Part of a small language model's weights.
Size: 2 heads of 64, vocabulary 4259.
Each number is 500 + 50 x the weight over its row's rms, rounded and kept within 0 to 999. Layers, rows and columns count from 0. Numbers have three digits each. The size before them is the row's rms in percent of the matrix's.

# layer 10 MLP down, 160x640, rms 0.248, rows 0-50, columns 512-639
101:609484549506521450456515594503532501410519446528526470480554485553497522508534535593459478569433476447440532507480489509475558454498491529542490505498485555526511494473552462527471542589442464560558540497512494573529406500498549489554565529486390579450492475504414511593488466462430637445514500435518496549524571520350455475578503504490517452576502538427424577557473344553456527495520
095:453508451420610523564465470443463528456506470513502576442580498539448517481553466454485499466409526548493581546547540555451496476520474561561543508503520472544459603456579528454496511507391483420480545415414442593549502482514490512514469457505467499497498521617409462554551478508574427530472440507528487431584558582530469453479514551482578575531476533504419522461434601530562522507527
105:573473469435567515457516450480410441471525498531546550456463576537520411465511443586546484527399537531440532478447530531494567538503499454436406469417482514466491442530489485447443542488575594551532484526452601580500457480501540450480487440538520527593492549489522574489512532431508659383425549542577419522519475514508436460476509481507493494530582434569548461565408490512458531513506
096:470438569514514467571505603501513478544467512520439606516457485507504614495506504536419521485407495464496445439371498522480554438419512525419594506424509502446507552552536498483606539495496403532475397575455431447473532534503458522540503547467462477510496521507555555478414550537473447515411519423498518459457477557490505484558494461490482515440503483508417585476457489550447585462444
102:513437552428514467484576637428482486419456471490534451442460428512520578447509457483429599496413531477438542472474549507544537471524527505528612479467473467477537518517387401527466531557450531465427518446556484528434406499526451449481440548425473477520452418538483450455550524520414478507440620517488502629482539533451520500583515468511471482550412416568473536547466546472500485434552
100:479446569551495521521477534554528472484481481523530539482470591460501559516540522540468573501424453546436704527528522519416513532478388546480497583437433522447437458514457561544542417519493531510537488437496431575473556553529482507588549500532475592537479436474611496528567503452506463521507471494490507442543462462527442480482410482477572549531486493504460447511494501464510450528566
098:546453474474494456527529451459469397541465447524487497477511481483514500412480502400509529476484526582481509490458501461495460451442504498490412454493403488454475529463503454475524492468481445447435394538506543487544548482587523541487430433490407575529512472569597394419486527546526384500505465508458466449536576453475464470542549516521504459450526493536458498434409530569502507448506
105:455504574497517493491532564437494449488482563468532574537471514543508466513497507465604516481554470524483291451409502490461535468452505548493593441503505411473605499437542501447555487519479490501564525521563441561491528489437474540475501538520598430448445617476601536496440514543515586553502588473558424436543569577516448517528480569503449451463465536503432500485527490398487458502499
109:432508514480449473470478536516559487484489483444505591506597559519449459485467440436584433441598425422533485474588424444560478467540541494479497461471576507439459440500541474404485456563505490553536493455594400460530569471555506481467488461582517561456430545454427502455457521501443507594544411560483500532466449452537526598475495492521452522552515479568542490467534493464392374460479
098:487483484508505511553482462495526393524499474538531527472510507450499407472480484446393528532541559470545359448565575556493498513482477508563543463502512551503444524469457433541519498522521525488485467503619610571563512454454535484526528461477462456506562610560554551517465535457466547423525501390480511507572527527507504493465501581475498483465413347398426522481552496526467446477555
097:530481447537468500485515497507568513578477525495545405435537539493581525498491522555495541585363485537511483492501408428511468503505610545589483493482447545586459464496454468480621580493553475577418450522452556517441485454556469446439465516444536485426547543498515487537528501598497488557410537421512542516553461521526406407525453564540467522496414589566420498516496436499542481531468
099:480504510454468478488427533498420488418452569507505453517500554422435496509499412453542491519466423495380557522530508511480585489456516518526517512488472486554505560474483534548545489541481477438505567515456549450399428517543527511480512520609516552494452542509500542446381557471489590475430477505481533507523486531480467569447505431436398519494359469486506435503589451345509407465533
103:579420435498576487540418578503478466420582389507509553430522533539477488449560467537469516566429531407484590410496515479461467444496506490461452575458541516419577467463526668476515474524490425498440531540521546435498507536416473464444496538553487529500478480464537503510511430554426559470381461406559495528492505599525442498475464580474462468515563503604440457486468510479549519422492
095:474493492457477487446582519436508557493569590519530461574574542559428524482470593471471530529488509530411562504544419517465532463445549514534498524491561485475556512507518530550530467497502475487487479505595509416529510576530561448551477510485536455545570595501507580584471495480439500530390482457496449426653559431432534444534475503600492510505534515450575483604496538576496523499575
102:491458525467509528543491477438480509428427555500490429510510473546532567500529538408535520522555480405520387465494555577446443479492600488470558393550590438447485492506425499480533475508476540552452470521525533506522450491489530473506493499529553467448531449554476434413528480526553565538555521513595572562514545434524493477468486518523445435423514496545551459488497445527459461437590
099:513484394477596610554623420492473467477598509452438513553544527500466496514428607468536418506506525462517478543461511484509425502473508505471473495457521485458542607415523480512440478592486483467418537438431408431498547532539504586613461541482418498497549509465442455399523507547464521514457513536533555532545555485472507470515480585536475532514562471498505451472490533493547549521473
099:492494480500416500573479493474499481518455472441432451585480552569486553460600445517413493434593549477490497462463492450547514423522540472555513435433514487374476465512508496529517496535317468437475532507481483487467518474550514452545524451546364455595478567561487507426350567536528552584570478493456490495485494467472607466515477418575441520561551588484489567545485452524524447467459
101:516538476531490611446576443424453498445486485525527446558438507540534417543402512520543480535501411477489553483486521407499506596500482434415535521456513505469468539578460426502613502481552548469518493482479438511541530458570496474552567569487453535500491487406536545572518500469535476395414464463546567570522457403463456558473578468536504515518537516548567565500421456519512516527602
103:501467515418489397496484507509445497462491472441431499493559554496500424529429520533387389509530506580532406578482470530446519371503469545508474537508583486566477557516504477550470418480429499549522561469543530533537484450509447486445423473505428447474478464426480433499519515499527407474551550471535569452499467584449517498562581505443462574524454508430545441529474487498577492547419
101:493526504533596577431448523545547468579446531437489533556550604501491463552481468522529377512497542541454461525478518455467562508485452536460445456444496471593587507461525415537516592563528551417450378523577533506425487511510468461463470493477464432421419579546487472557643443496416509502485523487491507544407468545400406556519474390631435493440582483564504457461454474497515546507517
093:544506463488447600432436460390537496519512519452397560522523465472492556547586474411480576441540576515503450556457457466587424371443507512449543580484445411536464483494571444532512464441559539459458568474507526513496544546518546305553449382454475519542509461523424525564498568440496506560529505475441397403560488466528440465469556503489379477675537552464517502510429439606448548512530
098:545487432528475452461582628570464576471514504493516460488488542551568493527523464524594460432505490428442599518513454541465490490378547524531450554470424531612531489484527558418596439539460487520520583442570596626518420440538451461479546539581512518492534614434540528448468468476495521520526437537505480470455477420491553457552436649435435458547464555468466492538452430496502523467394
106:521478432443385502457494562399571402474440463528484550569461521567444464465508611534533505556475540480500581541469510587520442540505512524554543503483573482498479510484497487496480488459539468500507532361566548445440555471524465488565584516383587422492532531563444491473461554534546475476535499499500560412496493607519477477487496467518437554524423514487535564478441480453536451446511
098:519442500580533532460383416533480508507580547515445477453599484510490557473490477588457528522529524530501452381431421568545547509571548538514550566462451460424561440455457388470458546544524420528509439564475511577594507438498495475408434482539483547540514463529479533490469448460575519456515499515486468502448505500333490510512520552434513475490528486508512492467489565503451609454585
099:541558569458558493566494476461612464432504505611455452560566497424518519468454497542564497520521470541508424597442542445473485517498408499510373451514509491424478536415557476560580557410481487477514495439607531584513508513523553493561452486496462511555527551492479586467597538595490519557508453488423526419589492485517492473505502511529510464536445520450515503505529462484468520507488
097:421499485493496515567424539498547543511406444414527507529533472518504476472570528575400376464550479370490533548636414456479505582491508505538519523501555432454513570518505499587445448535495550551440482487519566512450548420379494494462446519597500515447586507466484515418529538527503503465580409515404547488483493510486502489531555482489497559542527515467495478510409463529596572474473
103:533537448514473570544585605554444520494434557509544471511504427486513511499479482470506540541409476428497442515547462535498467447510579508512651487523363509480553496525479505431494468533508423506507576518530514538472539572513496593534602547458447533510561505563468529490433510516562502442553374549449496579483527451515468473652553504484450457540442465413542550556471425468491468435550
103:475537534521500442551590526481523462554512554411543575480568393513451562420511481425539484509491481407562529477510448531517498480473466492547493506537594467526576479423588489447531435501514499430467329436609503529487550467502434556542474526423469530460550412558423474470483409425487488567442590562529547461460478505523509494547523443450464514406569540484490519399499492474524506484509
102:461503536544505432481482420515393569505475456514531582527503468433483415522558398499569483546445480514484392489565431442473444546487359411457405551535641463445616576516551525520459546469490463496620329528513454540448517465448503666511507523542449511495551531482481538464369512555494441465567606521465555478410582507601461473511498502547484486568552523500388483528486593467448506518474
098:552507493455495506435516523502474479463426611542528415476456514535499464510486475373561609540460531371526450567479580451459476600484505488578533459556464578460484575463625533546521462497604513487449561521551547487523542527562514518517447487489418439474488478491512542514472497521510443546533564465402441467455471420591376444433482551530455532522544471558528541501593463484453445464452
099:525489552483492524449528460558567532528361639522474461554548571517429449554535402414472483544555555517517536481444516473518497507455498547594537473508512488479583450460472484519537594552484558559525459456590445537508469520592483531464475489436443528456440496460494507483452450494579502491473539535526400506431391473406570491515564356594525465563490552538515598485475526541484416524386
101:516497480627468473581512528479522414537460510501446544459439489491492512460526508395499400516465494479537449531582499455529401525468519481549450537510470514538543544567566507535618514467572461550424445559519540446556533509509491617498411474539516409462559472449590507495588562488558514465467574561398471525498586482563599507525438501439463525351523572554390560560455473491507468536444
099:464542468516458506499523527539509578471449452425539467545513506521496468551486434485433490477641561441492456438594449491491425490549584454491425654543521499504452434429506491448512494548502458480491514458475452447523512504490558559580435457457477536487519503504498542539487455527470523476488568522530542500530464400461494561466470428515508470467540495527551501482488507485532481494499
098:546486414572433492566437581503513559477443535560551525555493479522533599481621495406542588430610493538382463470452606587473455518550482532445514540486539466464554442570550518423504485462512512593466515548383469533540551494421541474500523450530522613440503506444431496586577466476563416461486469472537584457650428387523442419495457510490422528390438551522480566447464516518514510456442
104:569506542463606487472484565509537514464580355517531468518471568491520473542491425536489448478500490466616525427579504426492506451437519457496455505461492534445494469506485505488408504466545485511497580568444477490518456542534483436472521394503487489482468538488607459495497480513434515489498508507499561519503507546599544576516538519469530504473464476509481525534568496435611567497542
127:532595431399462508477596492452565471480431612540544525565390401516492519505548528469469565433443542509492505553514498457484536488485526497550550463510471370468516416509363505450482476537493494500542601377415370509451470525551575451555523481523477469415501404444465552502567397504545473515463478448473437553546506490519504445417501543559517489450452452472432473455544423536484494550504
105:521489530456489480421548578485438592510494452530551440504500559507437463504510457552439531516437492604488471469583539574415582468490511438483553470521529502473580399521487459465472535538407504465511563512462496508558449478457498502595455450456558541513490541532540512515517470549516490512407539558572498572483470515439412506492498529480461530454521477539545494560488481407499576510410
101:549466540551410510427479473509402634469529501476550482446512397486536422494535622467536520571516485507505429500519487501506491461516536541511424518509459488458439490492464546491472428455471492510428536459566508412636494490511495536509493428484507479489482520522551465479508477452490528487478513486432528449560490491484521441547537464532477488470483482585543468511452552469571532507549
098:482489500421502518465432438566524552549536525447429551470522517531521469500515447444573451488504571516534541453554413540532571476544556468475526459505494481557410504481483568633494521504484520457467562551552587451461542491406555471505409442591516516605603479498486480546483492450472497550534483568518530541454435554501517502508515499512514494474600568522450437420498448502460533548510
100:567494473504414421511460469512580474508596601449562468423569448504535595535527482518546503451585523573532527535503547429531428469526554503493492528477482476585495547518528523502511500479482497492526556453580534467637588532449483522434530561506504467537590526546445524527526472521384455426527455498459502514504499432579490543435461567447553545448514501490590494474543396558616633531398
101:421497498477487494480501521455527467490489484527576411447463552394572576531509419440498543497531494431490453589460503496464591518535537521540491544516443456506513459439465437454519579529402525438464542538529480532550480481450496490504502515479554547517536472485429554486505494507438639500532525497479529516605488425536460586496417576461516492491537451429455454474461469456496540500530
094:434477450494462461569350549454461542385438481477474459578644512517505528523454479520479439453494490455489450531509467550486551465456551547484478434451439547535448537455526514482513481456539530533540503544636440442495471496531506423485511466500448474584509514506555470504574533539388532536448554511523488526562472603490540532516555544532451577448498525607513604542610436540485499497415
095:533537566485517443551565461473520460476476431467514604533573530557486520537452498495535525467523458549475550486397483406504522429533539566486521559479567477519452499484512465518444549518441536547514482476583490510498571495502524389520512540493457556522597535491536543527420516515574449574570559534494455420497490422523434470558504522521400465476546508497489506505463571503435496493447
099:513526537515502551478583539556477550531525400496533440488504490466376576509519525453462510365528442569405487493405455508534466476511404547441481583496451480491453403493501464482472445574473457492554496405552535492523542490433453415569403373549536459477525504376531454484578460502423521554334504499545483369454501523509538545450517453434517480537541486507438458439431503456443550489565
104:454441569466397480347486641528518477511485620496416479571491495455393366540484525523518485477456451487549658524493547449480493432439477558422573445435401469467493533494519551473583505488474475557538392439601456503544552496535450581471462470497518613523465556568507541462608511487523462544503431465517495514549584466464443561530510474457501433593477442462529511539458510515365520470529
095:534501523478611518391390580519526542480522551492565479419467554538464491478518495539470605534487507506533482534472504464447691467554540394553500563375579523480511582512563537487618483523455503492476484473533559496530530563482510529565496500371583526473483501490478558608492490487504555507537520414417448604506507441545470548477445476532447560489493521453454429551389466604421568549520
103:449514502612416532620522417533500513500610487491526508498506450463580473450472593526566490556452439529471492451514561508489537485470493475530512596581527508567554478513568433474473565493377463561521569467435504518600549472481541552461493475501539534534501480518581492480483493457550434525573526593457565479519577567504404598514533490433606583571462509484534563577513525467455518551564
098:465549565488475468530451519412573519543435537553439547497442516473486628509487432477428585478477510490521518620446481467501526435555554484467507353499482490473506534479465508505487437464450500517513543450604667522496453505494405442464446556518503539474540518523491536530378461435641397501490652560491536559475436526503448498536618487531493480544463522510499524528526540531591487517415
101:533534432465557505520564489595567419522523459517474505475574509553537480515454504503475523454496474624577496474475521547531507419418551473567637487489479518521507479489482547451527523509508470500519435445553543483540433423523521475453540519528491556532438568528482498399449505545583490426561516475589535544634518484536578450509491478499482639520505542520513500506441483494585585523571
103:496455511449565395493369513427499576429505502468513425506637542468456429463464514445537568473469557552558485528466482449561499625470451472502426485506544567569499494453537430487516580424555565475515417544466540482486506512563484437459571427610351550563478468511480480411437569492500472456352443493445550488582471460563493504560521484574464567498549537531482515554547505584460460462456
098:445507461510553557463507455514454564568517464486465647535486603503575462440485378543460523518410519621507435517495474577455537453453477404520464461503421569467521498525496474485511474545465530512442464450471530562603473478486468642525582468483505545530487515447543491463480544477544531532554524544573514435427557499573480555526514447455506480591518510514609507537546410585449459562586